Weights of a small transformer language model: attention and MLP in parallel.
Each number is 128 + 32 x the weight over its row's rms, rounded and kept within 0 to 255. Layers, rows and columns count from 0. Numbers have three digits each. The size before them is the row's rms in percent of the matrix's.

# layer 3 MLP up, 320x128, rms 0.199, rows 0-213, columns 64-127
100:119111136118125201115127113131149164076093157197145125195154147070070072114143148168075120052089074154130134136092197143125150109117143142127149182104177186110123167096171138122152085110155075
105:078107077120089109099194170134160105129167114119149170143105157087131108104145152100159104125099119109089159119153082146069060176136128127119177128126184118165138152197093128143137139167160162
099:117158109116146077148070088135127165130139158129115101138134159145145149149153136179172132082176114164088113103110155176156056167145104114125172131111120162094118092104066097137107164058133157
105:126115166096137105073067153093122163224145063120112202069102138167054131107114130127168137117153138132144131155112140143148127128141179092169169160156115072131089097152143127108071135111144165
113:186179084167211128142169088101122111078106164102120091122146151138181148123104144074072134132129134180142141197140142164173135142146124138118168104113111101090185090107126082139101138061084103
091:083145180085135093152113133141096150105149173062125153168169159125156090057123222122057132079137122104123110122124140130139120170111129199161094110104159148117102159155157135131067122171087143
098:179160141117145136164095126124108139119160112145095056027132120106095143073141119132105168137119129167128130125136145086088163178136118173070090167081177143142139077117124120136177101166055162
091:129109071120157073074075177160154147171188117116144064124143115135147130114123102189103135124177121153184091032131133144176128121127137204110172075136152124148107101164120143118160123131165112
100:132138127128091079083162148101158150140081063164144105151111110178098122088108119148147168103118150128117157139095077123074155095105143148120128076131156129109132147128133097122163104088100164
098:178153142106151129137116131097136115059120132101121096109118123130148120117122174142080127133115107157155147141142140177096143104110177132145167031123117142142145181122104119179149092146098176
097:150137117130105103086184241152188137128066128146135141103093132139062061115132111135179135098079117106155160155097184096095063122113103131078114104150106108113168088128127152152164116143148106
108:046092130134116156140110101145148149153134069100142034120145107138155149099097102161117132156122084212159139119127155124140082139135154128132135176171161095082130110087065148114115077129087118
104:136181147118200123137141102080127134046101195126131083131151135099089176178114172101076151102118103125168133142117164158142177133129142139112092167147116068101101130166130112128156128117120135
092:109160168104165121139107081126071073134120076110146170132117105110124138073091144169081122085124141081129143095110191146155173165133139133128069139112193107132162110149107107176128090133111139
102:136161146135188118098099126108083116081092126069166155141148093074081118234102105123139069140138175162126094120131111093170145107094169101190088076167191165159104118099116104148102144127147151
097:044120167152092118096114104122121185154113101136137167135114126153099207052103160091070104059096151135172135082172164119102129129121076130170117149098159128162131124102131107090082095093148090
098:149139097127113116078157156111129169160125087178130201135125136079115129128153179043169082139161074107140093099109136142144121135132122122158146088130093148205144171146135111144100125149159114
100:120178144133079106115116127119125076117102084141171158050105136168077167125131146070106121081120160153149089134129044101091115133096105114114141118147176123198046134196101141100186099107164163
104:127127126088082108142136125096109146109145163091115103204128111122160071135103146139086130134183103176092114148123113167136109179158117171165153151097174124123137201153127122079131048150148202
099:115118132123163144106162123129137146115091116086131061113147162131079104122188122111116111083156126156182107093151127126122194123165156153109199118107089119107130106094121109125072136117178047
092:099178191163075133150088111078089088136143119091128185177132111142134108178154188107087184128105155129119097134104115102109167090118152167107100109126179079166117120151143082087140091102157088
088:123135109150131113177098068102155171112136061135119141157145134127154073150096099098069079143178146170161161126118147124104112109105094055158103136098128085104089177044123114104097105129194106
095:143119109070124134151149129153144154165152140061160088139120113125105148150135159155085091202130097119189125215135130115132085151103114115184111092186110141095103107171089123106090098120134150
105:111092149089139146081083111098140145086161103153138166127175095091160155086137140151141155141111106152137113095152090136135139047091131117134162081095097058135119125084128126070096119116197077
105:105058129071180171107085082140119143094113061084165095134063140146149121101135134108153109199089106080077125083176082141175118107142173174207144128101125128200154130123088122123068124109125186
105:171135100199202115128160146142130107145118110147145092091150109120071142085133120089070139144110138134121126110111163055162137074155133086175148132129138143203078127146129130140191140074106177
108:122117103154205109098173179086134114197133095172114073078121163110118138129137088105136100152099157141134124076114132107087139111192150123119175105100070099142026119112134152130056125117103146
086:090098132081180155122171150105134079195056155071205116126144135120148134083150136111114124138143137167093124173131110109125127134134094136115079094153089150149092149118109215146122121190129155
095:131178132093141205192181134129147115096099108169095176087097089097120108117131095139098151171147183105140156091141150102154134127137096107150134184142193145133168142176148137178184070144170119
107:067131137086103124120088110117146047152136123120167128119145124170122118122110073132117147160113088184147132131109044140171116126070181099133140101138158182166116160215175171072066160164146162
100:118138130108032168093134161100180114107110176191168158078133114105116175147123104128166138114074088222115107144104148105129114100145171161075113143151046113157147119119143109121194127160102111
100:114129066148136157119145095133173139130108134113077081156150137105125115098113136145119060172139118113104148132120112118141111128077094119166059130167151141094109146130122167167152061117063209
099:096101152092135142151141166141114133135056110191156134162069147098118108127122039184079106124119191170201141165179200136107113099120148111124094153109139136118132110153172074120120100082122138
114:102146149160109120171107127080159176122100136096194084123164144168186121127179115125158147086108151183191147138123192136121095141151125110124073112132115104170115161155130105134141097135183156
100:197087122145115084108102162158136144048125071146117120129127141112084122122126142127108182081111106138170130105104159124118143105137114124145111130152118156143156165094114084161108156114144148
101:072151079107131065154118200126147153170149133172079129133094126111142117126128133123120138087162127077063115142116115083133080119108100132102164146105163155123137114134137132114113068133172163
100:119142158115092109128120158096086117112109135152151127157103118153015189075149123125199136181128164141159157116117067121088181096085122121147089157134098093169071051133096137125149122180147166
103:112170179173109100115175096105074156109080195152100153040151147130114141164152093095120199116119084137118179079142142096132122121085126109081138144122119070124112135112192161114057164147125134
099:160135122085148127173110108100139152139140142100068137108126177114204191136103078164130120095108102120108094183117125158153086101111061161114208144118139157137092157107111147081108128131084123
103:150135119133061154121160125108114128187105142117130074141114125119167075104116032176114113148075128173104122151156162154095187158142081132124106185117134100123149126092112152128151156114169131
096:163170115119097122179125118113143159062104082133161183188107114115125104120133109093153139079101089161146080094087106134122067151105137121111099199088160086132133091038181128112163152096109072
097:132160171090082121140152155128112089210100124159078166103192151130162119163128122110150143147163139144104156112103098076076105109130104084089190137073097081166149153143111115159118105165151166
099:135108129152133084151146125095155072110140119079166110153145108163163096120100089125227091163183115199150096133088109120155141115133128118150094107126128111081131132131096057080151158148094123
098:159144085101192073147072142191108102148174119115078125104169135114097082080141136107166085109121151145114141100118230141143135131141083066157173094129067118099101114114148147142152176191082103
098:147162108141234150128083088173099110133095095100129180150121137132143094106137122153158155136144111135131155120149131181122153129157100102150218109051142111138127121108160114125115106071140134
096:158137111168135139125180126194110102124162107138169108082105124122098142137187101132128114175124200083146144199178101109084117233122144142038183141126155127140126153139150137144174138167184114
111:141102135165136100210154138161090165158100134144115115157124163124098096096122122139139143078132142106158145162107055150063139096109126127156180126136130082101147092119128188086076112079090152
092:094154108085094150208118122167056097181137095152110140065065122142131095135146086127071106064141127086140171082111141084089171105133129138086127133117120182123116126172132135166137099119097151
094:102123117137088085141154142163189104140162142100139154191094105147196114106131158099103132171145104089176070159101059078172143109130130152111107128156109206103080135138116137125140098146187108
090:134181152173185172129079118125177194162151104118047107114189101106198094121129132138176155123172079108142117163154117159093099127045100064136162056136134130108140119158136161164159076158158073
101:092112136122094084106128128159152092151053115106101171156170099149121116138136119125117129111122091091144107140093151051094132182143153151140152144168128154101152054114155185075156063143117064
095:136150122083113102162079111170120128098093105127111185096155157120163177120119128079089100087164152127084102116130096092082155137143147107068140058115155134140132111094124108158131117151126093
095:155130118076088095135100063121139147152091145095182120160191130134179172066105068121081120025070076176167119091111083115146125086142122126128165139121111118118094120112138147115117176139103177
104:122148163098161110135094069106143116081102082160144131152130140084106207148155123105160128123123174154108111135117133041108184124173126170123154165097051140111135120113177109157094092149174121
091:094093119114170190164113064158123098089124152103153070156113106115138197119126131189129153143069147138133077148137185110182188117123049096117110111123141208110155087119150127069107152118095050
088:140124121082121067113162183153117147118152162183107082130149122164098159073138124150089034125120138185175155130063144207105162091152061151158146138099153149134082148104105191145119114129098159
097:142098074139114134096100160127082156166108107116145104145136101089107162063140095129137159140113138157104125099144106206118071131094147153086096123155112144160106102113160153149108156158112094
107:177157184114168066081086152126125189087079113050126088103095122095127091085136090120147134107162098129191126109108112144072147089158108124095151101095146143131111105188093098120053060121157109
102:126130187106151161117110125093126126033092116068102161129151117161109182172142107128096098176107137112093171103141112072123137098146119119208189096088134067149096107089064055130137074090123101
109:137131093188129160105073093121154120146096077145120095106098095137113198107157103119097112121130151067110104096163149178076147116129099155129106097106102123095111090077184149108092145143087076
092:187187139146073154110073122093154121117164071187061217157145132122165100130107159151144087132120155163140180101135115131104078126109130137154135075080142088139143136127143117116101147158162115
105:127131090068113104225077126078121097151104119147068062129126136136153121094134134192147121097104081121115135108125061122114108157162139128162105180145110139076103117168139187130096146141147146
077:120157126186083127146108154098157107132140150104148136120085133095159134117150195089132132143132101125131079172119114093111126130074130155199055092150114187148123114107131079133115115158148143
103:143116179154103130194153153157159142161159129139146127127146140108180138135121135210094134120106068157144076138130128172086104110111123141177152118118189157098198142103156120138055122119180095
099:118070137167173100108111152150166123149149118187090118141130121147114047088177166109127091107087111155181171118162084204155119095107169087126109082131122140092114155168121102154135139110171088
107:143095169138127170140157157091139085118204159111113189113153120084120165123139119111037165145121133185141118114124201115147157117125183086117132120163132117152110076092126135086151174105125119
095:155127189125107150102082121136075128112145128081089091157146071136146162136151072155192134151161122185119090154127129171067101157163090121165113096103167160142084119113148111135094152123126169
105:121098174081127092151101117081082196153062088149124128087166058137142113117076143130105116174136130184181135107122126139189164151133151120111142130083164111120115123180146164154091128206120099
098:141153111180077111104166154163124060095132114148140121167131116132165164115165191144125140128106079116217171123133104118153161207160105105122151157139166135166127142148082118116129078160084067
104:063124063099162122052129153141171118144120109167115178121141185185126143167134111150154075147112158105103104116101170132137115171132190100113118174125154171091115075166185084078108139137137116
099:163095165111136166145132144195156142181150162113112093131117154090181113177075140129140118110152080215147137119159114106127078110103189127142148117147155139090126121059158119181086150130119148
092:140152160155149113162094115112102138227112124124150137160167156101095102134129204165135091064151164151122129160119150110209158150141119108137102243131135075118098127178108098119135113103150139
097:089170133116098105187105152111115078214133099146162138167119142107190129079137157168099078159108151145126115161130080120096216111177105144108150151110142170152098120150123102125116132087133127
095:165162122103136127118134129139182175183156087190210153106121167160138135150047165085080156109094117152109152155148111115161111184156115175109158125170143085179113092123111098117154104183156125
108:108102081094137061072123123143144194124125145132133116156106132054107123189097089116152166078093065205123103125127099141098112127073190115121147078157088081146106122043160145083161124181174156
100:136123127130131107126103102126126128146119189189142187129148087105096139163149141060065087131103171078141213124151112212165147141127132173083181132077142152116159119176107139130132057136155073
092:152100178138101076145113101111147162096116183072119141132149111104137138120132080132133147163127128129182107128134133046120136135130142175147112086137032102165136103117158088105111099155156093
093:178160124151204191130182136133165082119144112159101110132134117152115150122134122155138110158106101098151195096126176178082158160070196114077101079091138125132112178138091042139155073125088136
101:140177107106101141088053149155114121124133143113162144107126133128091163124143093126181139100152159126172155108143066077088108152190120104118158158106097108213147115133180143057086094152115111
103:124110115145138141101156103175131193103172157146121151132114143173092130127151130140168044111065132123169118140130157147192129179099033106141139170136174085153164131190116170121143125138077134
111:125115112094165126143141091080111133128168074121121120190066127143113123086113173137135153085039118138094089142136141135182167150179141140139128074106170095156130076032148114107103158111123089
112:050120094119189140185146148118136135140115101151133158107189107129170130152129116169118132175155075150106173152169178129132098124078201110133107159150193132132125162112072149189124082073083116
110:166139104109060093112111092219099095157121124161190129133133157090155167101181140095123134135144141129112121039112128158100072060096114141153172123111154082149089104093096102135090113151173121
105:090102105116082100071080135157150136166129097157131166169134090166098134126135131076177131129117143162152073080158085125139144120127182153126106131143081131197165146142143193161131111103086076
097:040123118113126143186103121175138173139141107142091124077161182137143158127116110114104115077111074181098125150169147156171117138117142083174184085151114160137177186135086168164208131072113146
097:133080118107097157078183085126139080130129084154140101119152078150154119114066106147161086168103140172097149070127137108133154133102102190145199098168118081141138141076119172168093108119111092
107:147171139135168110061131158149149157188175160117156149134127079110020076130118075069121110068155162157180159096096125178106143193101076167093138094159077116185128168126108112164143131105156155
106:083127132125133115142165111134125108182099168135096109145140120187167165142143093120155102135121124108136153097079121059184157131124075138124128116137161098066063130157102116119225093201064133
103:079138136127115154125100144141117129093080135088166136135151146112168140111144153083067142140201110117095173121194090120092070168167213147061146139126170091106126167147123117168143119118121082
103:118208177111167067115154115105146159106086117158141119085134136097140108132073113116132156069178092115134110145106221158117179152151174122161122123108164087172097109152145067130186125225078137
106:162125120162132144142113130132123104152159105085110137206151126150128111111119136107091162065134100100113123124060067123124135078140131123137099136187153133113127146125083127088170155098190047
102:159100160136056118105073114118110177091089126146132152142075159090112149129199144075117113082139166158139074117158078163137102163168086138193132114124131104177107100114177100101119111104185125
104:130118070113120115155076098155098116136079148147165108118144075071161141123136176091074161126127138142069127133143151181176120142093186188142197152112089120130148098125090097102152135124150136
105:202088156118158130152159104162125102157158098159161120147125166129129140105109113161141106139106087193173136085142092182138137149133169146155122093116170108138150117073132058158109197102104193
099:149149179128166147065164100111109124131148153101092148191072147104103060101103119155056151148161132122150123162084162104090165126134118103118062122128110115166159161119143063175100147154142150
102:099152080119161135133108136106124118134118107138125142163084058140174121154138196054079120108080100095148144126152126111169171090089122109173126065116145158127138128147119088101132149097121130
086:151134165102135112096139202133151166136156153101134108076136116123123138133099217135167116122182122123173105117120102148053118106096120114153126138132152094100112152166131142176150067184114193
096:076118151151106093152134119139123118116095154168171159157144123095117110126099131173214141097118069116228119118104074148111184143128132183141033151142112138099142158064140139127179066134086165
093:181127161163072113120113130108123158138188145142126129168098117133181078091135105148098173127087130124144106087179108152122178112113139158144095105066081156143125155197123120161130140197128077
099:111101165155174102164140104084181150135130175118077173140164110106105153115130095161144150195137108097100089101115130123080154112136152111179084161110159122121082167122118148072091107100101178
089:180124145094177109180108141100103132141115134160133170141118149123158071171141104148157094126137135146120145156108197158086098116185101091155121140112125082169125097131145144109121146153115122
102:098105107166170082130118163163136121116097164136134091158148118100153087096143107147145114072123043128157115127164122136096089131165151122133145162191106169182091026136129140120137067119122097
089:159115147098136067142142190086150120132026108100114137129102118123144156115191109110170070127108088116112162102106182128117131120149139117111110078239134122104107178140161124117111078107103129
095:098155104126131148142124159175170094125117086114093164193082116122087200152164167089182105157088123079119120159139147126140091087155108084114155161176093166165102146148126139112143065176156170
100:112141188162149195172084173125152092136061054151101084122120052156110147115116149161063160209153155124114184116150140106108163045121115074101149108102129140140126126171131115086084139180134161
103:095128171072099133179134130114106091152129146104139130094164099140161124153141157071068054164157160130079143175132156147110107156168066139122122126107136158078119151167147119128087112089153140
101:131143084084091139142141081142150103215108060140143106115136144096143197106164114166139141166118093134108156107111134098109152093126099146087149078189137134161206146067103147156096146065091066
096:089152098125101195186108165107119088096154188077180177146174120124134164120109137089119134186171154107102177170120155150134147161098116150130115089176136116137122109123153170099127123131098157
103:090139113129157128095161134148159120185146193084175147107083162172144151159120112160147075178102138174172118123152085159088118090075055062117195178178129160131087180144056115101108092102137133
097:149110114171085101108098135178165136145116130160128072123126125119149120157165136094125166179184107094087126125124115153199099147079110161058138145153186103149159092129188098126178137170131081
100:146137138056230155127121194112149181155097123091154129146152102067071147136138166154150096074122169108180188126108067166134150086124115124158124161092080063146200142109124164135159115175166064
091:093082127060164146161117090137108131106056181107124137171144066109139096150081165112131090163145145138159089180111071116085087128127097113144110136101141108146162114105167137099135089180126098
096:113143089092095080124126100078123162152119115131169175102131132077126106120144171206152108104127149137102148118163203150153106157130144127151091155100154131082142121000093102140088127154092161
101:181122159137112014133070132079146087148139123163153117135128152157102100146142148167202109144110094136153140173098160194102114126131114083147117145131078165150118146163101084148154128150101236
111:137090156110131127110142150113078120078128146130131170098177098142212086118137142155111162178180105109154120098153152131125058129108137165101102070132157165163199123109136147105167123205116082
106:138073120137121134090153160126139202153075151166144121142114112166080109123131085143127089062112124194139080131109129135060154110109129207093134103144123147117118215115092123129107112096117077
087:151117145130119132136177092117114117129064067140142162179165155131128126124128139108174116160091144124175118179171108064077117150154133127116155149124204148067174153106156120109110128111139128
103:116103065139063171171136140103176130116148137141160113129123101130113151159125107132133115105106140161118114115102138177126060232123100148100122125115178120083142111115106163117175130127104078
111:100107110122110185131109129137135078195180080129150088098169132088106072134121088109150070112142147175138099125171131169155129127136101143106147133094140090177139150144143122135104141145181116
103:129133111087071051162120117137071165224121140121169138161126129106192110118126110092138140141138156154137127115128134124129103096181185138157144105145075096144036100100139145090123196135141114
091:136152045132205137157149119157154063177102125095093152084146136125159116119144132177126082185167113171120129157117161197150129100119121098058155130178088139103084098116113145132073144115132155
099:156110146127152126126131179099168159202127123167130115143181173116133208162109112119118123098117158192128170130163179136157129136123100118131171120145151148165052130120126159124084154131097075
106:182151089172160157144071081105151088102135153118184107117130133085072131122158115075137191127113119165155135150092107094099128039106077072112129116161084157176119167115132157104104110143076094
095:138158143154095154142176185119062149122181116142083105143119181122145085113106119083186146118122118146113127144138098067151126092148098146123097134134158109058156150154192169090137143104167158
103:135191192128117125091172157090154107113215120185105147157140141114115094133093105130101114135118155094108099118084143100138091089136125145114090127118143132114127101133124130119132129099127185
097:199103211103129119142051164112124124137103129107115134126129133105117134095164128116081099089175121190133112171175131138152129098107179163189104097121119139125118154164108156134126105094147074
100:073090242116129121145128088100132185143075140120131111103120073139123138098114065182120113159110116153139195091124149103132129127117047130119135130097170052132117210091090142138142089135130096
099:150189145135094103116073145137123138152171150120134155114115105106079095110141139122077134127100173108129170108116146153113071107168156099161110145107139151184147073213176114093159111193162158
103:091144109141158099139181106091086147107094153173141113144143069106090118132089112186151116090087063160120120114104086106069100172168147114187156135062139094127136097053122108067151145121113156
101:119165112146128085185121097184108170168160130101140104148135179113148164128133175136091104106105103155147150119113138188136180163155167138179151084164082091134139154129108143130150161099094124
100:108148145127143128112133180122084106107122146148144105152145100164149115111150128062104078157111140186177173126145113148116133074144128129174076225180085144135064095093146115130174118147129206
107:145134136098068152115089080070137167136120145135124148101161091132159091141090133134081147134137171133128140119172063129071142065118133146166119139093133159136107155144114104152129122157146111
099:166098131136126162176096128141177152143155122079155116156168197115139133130122076109157158086105153138142107144110140096159176172072108109091123094105183090111121092119098136134149154124132131
104:149214169154097132083167118116143086123128157131109165092164142072109175077172105089094155151134139129078133134088109121096121133072124145134111188122160116159207133135126135173174122190108149
103:136164117154075135126116139156145117139159137102071192170119124092105141148155187093093116139099119081152183140105140173132113091116110132114115122150104118135124134133112130136121067102081142
106:165127125179146094122130134125141150101135148128104116209147128134112101125140093116165155129153115105168098141113216160125142088098078114108140121178089192176137164086127138164131143078156167
101:149049105114140086105144123128104118108144098120179119184101130097164108166107066188120079101141132134106116136124097099126086111127173137079099115110155169107176149139106113154095132129121110
107:102111124173144192106122167140117132123121101191148162096135096136145148127131114072146110133129156087109152139124093119114134080187104148083139172169119132116083169105179116136109168150109079
108:101149075121143123108198149113055143151101102140107186120130155126123114111097111133143109084127108111094186145161130105113105116175112135204098135124144139208067155147108136131129062127114186
099:120133156133204112139088143151182170176096107115120134137154155114115148146126112100149183106074139131173091141106081104117102131138141146136169101108108161147107060110158140065181111078097126
106:105183077104183131129078206141095083160158095155113042126104130153142166153141123150075161125126150144123080099116108190120146088153147133139172127091081131162136124107101187131127167074155147
105:186061093142130126116093111141076131115119165140079129097172113162094098170172181114111152101113126071084101143119111119109145164113079200160110157156111099145075119135184172119079131129115129
110:117134125131093128197140127128121108124112175114141111088124113164132122100064094110124165109130117127120083139090159097105088091167077129134110134105124173058103043063093167164157087132113099
099:138080120109166172130119047152108127145111089060184108147151126152105078130093090115113106139119123100172128138074132163118163153133156164108105090144156144111091113093106112113149145171112105
093:196142048072089146133132113120145069222136100199159156098125118125166192113154150175086152091087135106072093110105139109099180114167118142182137115160117125095120118081140141117133119196094144
107:153134102143134095105088117161156151137111131136125101175101083087110108098134178098122120124114154130090160149195040087201082107107153095075122135124118115113104169147125147080149117163195103
112:140174158092143139157084184219105130137184141113051127140140154150151145078115107064034156132131104096118151145141160124128198116084124102163143103135178173115115077101135182150132141133121136
098:192148133148124106179178116148084193087164122060109070105165083115103148134114105107127076103106125137122144172118139182122117180139108147082141119088153129128129106140104194130167108166165114
105:098096159078146160113170159109093101170082136034147140134106065154162101107139070138155150144112140136152156139132157143083193098135089121148105133130172147098181108078159161092069099074086164
089:136123093144178141202141196125131165133139133121121091164079108142166176132112145127111141172155136117149088135160093204081120142113162100128061133155154130106078142183154184148116111144140135
111:151158147109186153129134164182125109123194158112090068071125107114120111142187205091141166064168174147118088135100137105142147093203158081144116095121117141117104124105149111118157110164119173
104:110129108213152150194075091179112124112201149166100081152092097158175155116137106063165184141097085111123132154116112126109129154104131090127153114201114076139164131159130143100119132071152153
099:161169155104176116108078090127136090189105171113160133085159123094076132157157143065144083094062174155188073187131142066108129123127130123154123121189113156131159098112117114141153111139147109
106:152154131149106107041135100143171123184116158146136142107113064121138112130082073088195140028103116097102180150129129154183136124155181142108069111142103086136138123151120121132116148119136115
103:161162166152185094165134155079135154149160079179088104108069104121134090115144105148138116130081173128133145108125101088140163197116047135143164129154085145105128167143133147142122137098102085
109:098093142156103152166137078118147166098136115094123134128117074121149159154144100142136115184104125129119118172147169165147155085137176122082081175100131119132138157179119140121141134083141148
108:151089124149157070127068137155102138091120135114155120077109062095171129070099125140126176147145114139097083125136118137104099105147069164109031107145138177097159143130112158053156203168108154
093:131148152167099133131119154141102078113096162159112153160127099138151223071136117112131135193135152184064107100152086064079060138121122109085130117115148199175122153141137153164196094160128122
092:142157186154144136139108104152148147081151178113128115112159085079121133125150194126168119160193172164129147154146118147191107148156127110102153070118136129048122119135172098100066148202072138
096:076087110070138155110144121130137123115137131108183153162081087133171103103129105143134128162166169147113113154146064110090157146104151072179167172115144152100146176126153241096091140127106129
100:109160054117146143116156112121143124088119085179087160109045127142120077172149154095092110219146150087163177098142159184112136170109180095184127117128172145113108136122144089147095085172166205
106:122146169126129144171105091092171066104167038132155132125170115145123113155155091121126118176117146126116200140121131102141149063128099143166153127149092126062134119150128129078116098056101099
106:126023142138105082128167112107129131092128135095103166152143115072179113097161140085122159069113124181144124096151143089115122138099103128098124138152107103082116104178114136090126129089136103
095:168134066064106159172187124118073144123081096150148076079104187160112167174102137138149145158081078163133095127136204153168137088120141190151068148132099097084099161057087082110074135108150116
089:140088096192101026144107140117146100158052141183121167198194110121156131134103167095121150083102104121162063107099116054128135146136166153136105074153127113075147092133109143096103110139159097
092:142121116143137097169178088094090149134151090128128147119126122105105129124122154199126148166125131226114100137136083133081169091124158118212154144114132177095095128053143141149098100116095200
082:060097130087112142129123113170060128143155143109158070099135111155168169098108106163133192034113137159163073126133090060142117151139172151138038099101128143116109133109093133077176152145150053
094:081122108141124177127091121047128140067124146085160147118103141087157163152104124103176093118127153196129103141134133150201165136170183158098111147170074089149068087124111171126149136133108139
102:147137100120140101109144191130167088100136110106127156118114193136094148116112065117149099083137142152173116108136145123135122129095079056034140064159147135137099067133101123156164124181107119
090:131105133094148102085155167107076109127151104183057133163113135138128114139115190115165138080098200167079105159186099140159090118120132152080153104099074100131148130143087115107132154123091195
089:134132106115131092066087165133143090136119113149140131129094126146121141132088132140143171113132095180143090142133139117066113086212120165107103097137120149124172104132153062154140077098074093
094:129116119079104131159162092118102138099106137046108119098098146074124091103094168093091115161160155124118175097119065146107134067103132101158110184151081165143155162081070166131114081107163165
093:174095083120145133131139109111131111213116084104154140166132149108161138094141093135125150162122125038197126078108102087093129097141156093209097168130137114157147091163142078140166139071117127
099:175156096142128150148125121135161164110096144176136123083118170146140155197139125092115103163111125178129110144151123091173103062124107123068224162149125097134147117153160136097110155103125092
096:130123095066143176120159141163138099124176037128113133104174104133113108129100122177088136141161171118101146141117150196170125112130111102166100126077149176151190119096130185150098127069122141
102:082146072166162104152146145087154093195153074171097123093147103107067132145124059160154119169154131128120181098147116095041169107129135084146162120171127086171142102149136162134188116137121145
097:111111166113116189128152158114123125127150102154171134144191110117153159106113102094130096125120117190117116145097108135164196099149132170167218146102165101138147115121171136090090093117101102
114:135124132082148124129129115135125141169134138133136132128164119176168183157114133074089082108104063121136098122107136151165169092125131111153137146150178101130110112118138103150142136117165179
096:162190158118090094110137122137132098149114150120216110073150214146174098099097106100166144074163130121126084161114129082084134195074090129134064141169099139148142145180090128133127158107145098
110:097116225097202152127142167145126156198142119148074086063169128115140089081085150157162132140144070097092183090138110123167122105182104069125116117118142111125106106136116152134148177115145119
114:201187129178095135107122161107150190076205137098118130109113122106091166114110199145115121143112087152149122091111103159161119185092156136142141090113154105140139119062110122106049147110153132
101:084131134131088132104148173130106158156167116132091140159108130153146093101182137175075072177150121162098150096101168131135077114148145080177162147119114192099127158136131108052044132110177167
103:087088114116191155113139140107156156088083099111067188162130117068142132184081121183060196141152159101104191091139116140112108160147138171074181107134191100121158118072130099167108093083162109
085:102111100173061108204181144105073150115111145121156165162110140135040128064132184128085138146134172149101127153139164172135104096131097153154093199089169101129181141146141155111132140169124171
095:143148167098129134117140177117111134138101092185127161141119159158113217112105047062124142147138137175142090128164123110144106189080123110121127119135141088144175095138119074116097171088124166
105:088087105125102148121140131086073117114101132082068104167131138151128115131114121165171114131115239129088127104107133171115103096097127067060122154202169120113113097143124111118175154071126138
104:114105078130130114129125164166129113158116133133142125076136097128128182096144166153162111094063103180131111126144103145140167165131122119093104117132097113160131087143089018114195117117148099
102:178125122169138138085148153113076121162096201111158077138196162114105163132062182127154104112156147101149116109098205155116151208070137132097179136094122086139130156163062125112161112171102160
098:149129147155151115154129107126121116161124200133118107155156157168184085122161167059100146080123168152105070122097142104099125125095141164115205156107080124107147084146189135131185125165146134
096:100101166081141099094110132133103169101134115135138135066104116119105122106095134094108191089103127094099133165091112155183120177166106179111167101106129079108105127107170140134083144141114058
105:165121158105104074155113029100143163173162110141117113153129123128179184109146168129062143081096145139159136138117164109153142132161150140129096102145148079188128087127140137122099116081149122
111:128172082130077117119095143156133168136162166089092170161151178110061133172130088165136068134140140055172124103129151143135105087138099103110132223110107111206153135163157130124098082160109099
099:120130118135105174162093159101159118103093049125107140134141053188143149150180170113116155141127155088161108133131189066133090109144079087142120125125129076087121132098164134202129091115121134
097:163073145137113123132122136105147118108121157097114164112094155121171130102107155143148178171136131127138125097079113147149088209156130167099063145081112141155082014138129123108155133141139100
101:153163142143087151093146131131128122201166147147140138132042106126085081127136130192150189099145142151119118147119070127097121138074167193109096173089160139159165125135144106095155098126128150
101:121157105137115114092129114112140092088166146124158119084143183111183105110145191102164153183072166116134114105152119125167180149145113106110100078104083136153157106126144093133133142168123157
091:133115100078116088136087158185140110148104188109129100120120128139189145125104138121162092159113120067136135173141143094131140158195084085110135086186149163091157125147140095118120181168147131
099:084103116126170120136112137163125137181122115114136145173074129146141177116091109167208118215146143072127061152134137058098129119096178085150093085088095082114168110146100088081132113156130120
108:139135119125129155143107120156143133097087131122111090070140117124079084146150119097091125153133141120130124166146144150155132111080093103103138126112103132148231094134132168098133116082128075
097:129113068124175126052090089116154102105150085178102102144121092099170114128131157149166134101144127134145053156130072082103145151157138152214146189140170094092116157109135147093111150145170135
093:101120166145138130089136101128131133119157103131148176123135133135082106136148112173122112060164103103101141138156086143137059097091100108177144136129086141179170166109151101132085107135199094
101:136088122111196088106143163151102130153078097164109106144107095160127142093186164163120126122153098100194140113111134109041113114159100167107128066091128093143057125102161109137174131148108186
099:119110090167162140093152121107155120131143095147046194120120165125121132137146141153095151147177104080148183148110165095126121114081090158155087156150150126137155169128067158066151075081159155
097:078121134141097148110154153166132082110135035177086129105132054130126110118146130156132130198102108157101118123157101131130130000136129076138126116172132099124128145155124137141166101084118108
109:069125131192144149165151133120142095189163101194127142165114170131089113172117055134147124109069130187177114159098129128108139095052133128086167186165130155169128107074159163151102148059102162
106:104082108106122111132059118179111115195143162129107105092147126135210210128132113113112091114148127096142138112105123090134198130173071069093118077080123123110130130168122141214120135140144157
096:148107113158036129119077118173140123103167161147137124199062161141145136167122111100165173109106143140154089133139126124109152120183119097076172139178106128120133172135163089091120158161158065
100:081140153165118104141146136145124121155111080129116157117115072163147135169152130085183080093157121159138138117127154118065169158202113103130111104138132103133156123150106123104172158158151122
093:142108117132134126110149083136068129127112162127101147151126076138167187146141142159114142125061151126158111166153081102144168128179147139135107123074117121146082126063161074077073112201149076
102:163108129174113080138127185152139079151214161119121144133164134120075124160119142099151134062131128138197171139123131097145124134102081123117116078099143089089175115183141081085149168143142123
092:140101059190103160139136163163091071168126081109127100171147167140098166141108160094068054147118163132123169108115159111167146101074091123113181127162148107188111150192093130119137119097131199
095:158143145190083164101179079135104134086127166097126122169137118141167111111071118141165148128186121150141124097129061129154119103066120174149114092130145117059130148112211110072125142164146162
100:149094117162135150103140048077154129091133121121039154133199156140102106154139147159162154082080105180131125132112124098140110127149131131147056126167115167153091130131189100154071167091111061
108:121102115147035139126064121154105114158131097108101073102092117188113147110147115123107125138133182131096103113143152171117123116171112101156106085164133113098099120106104137150113150105154169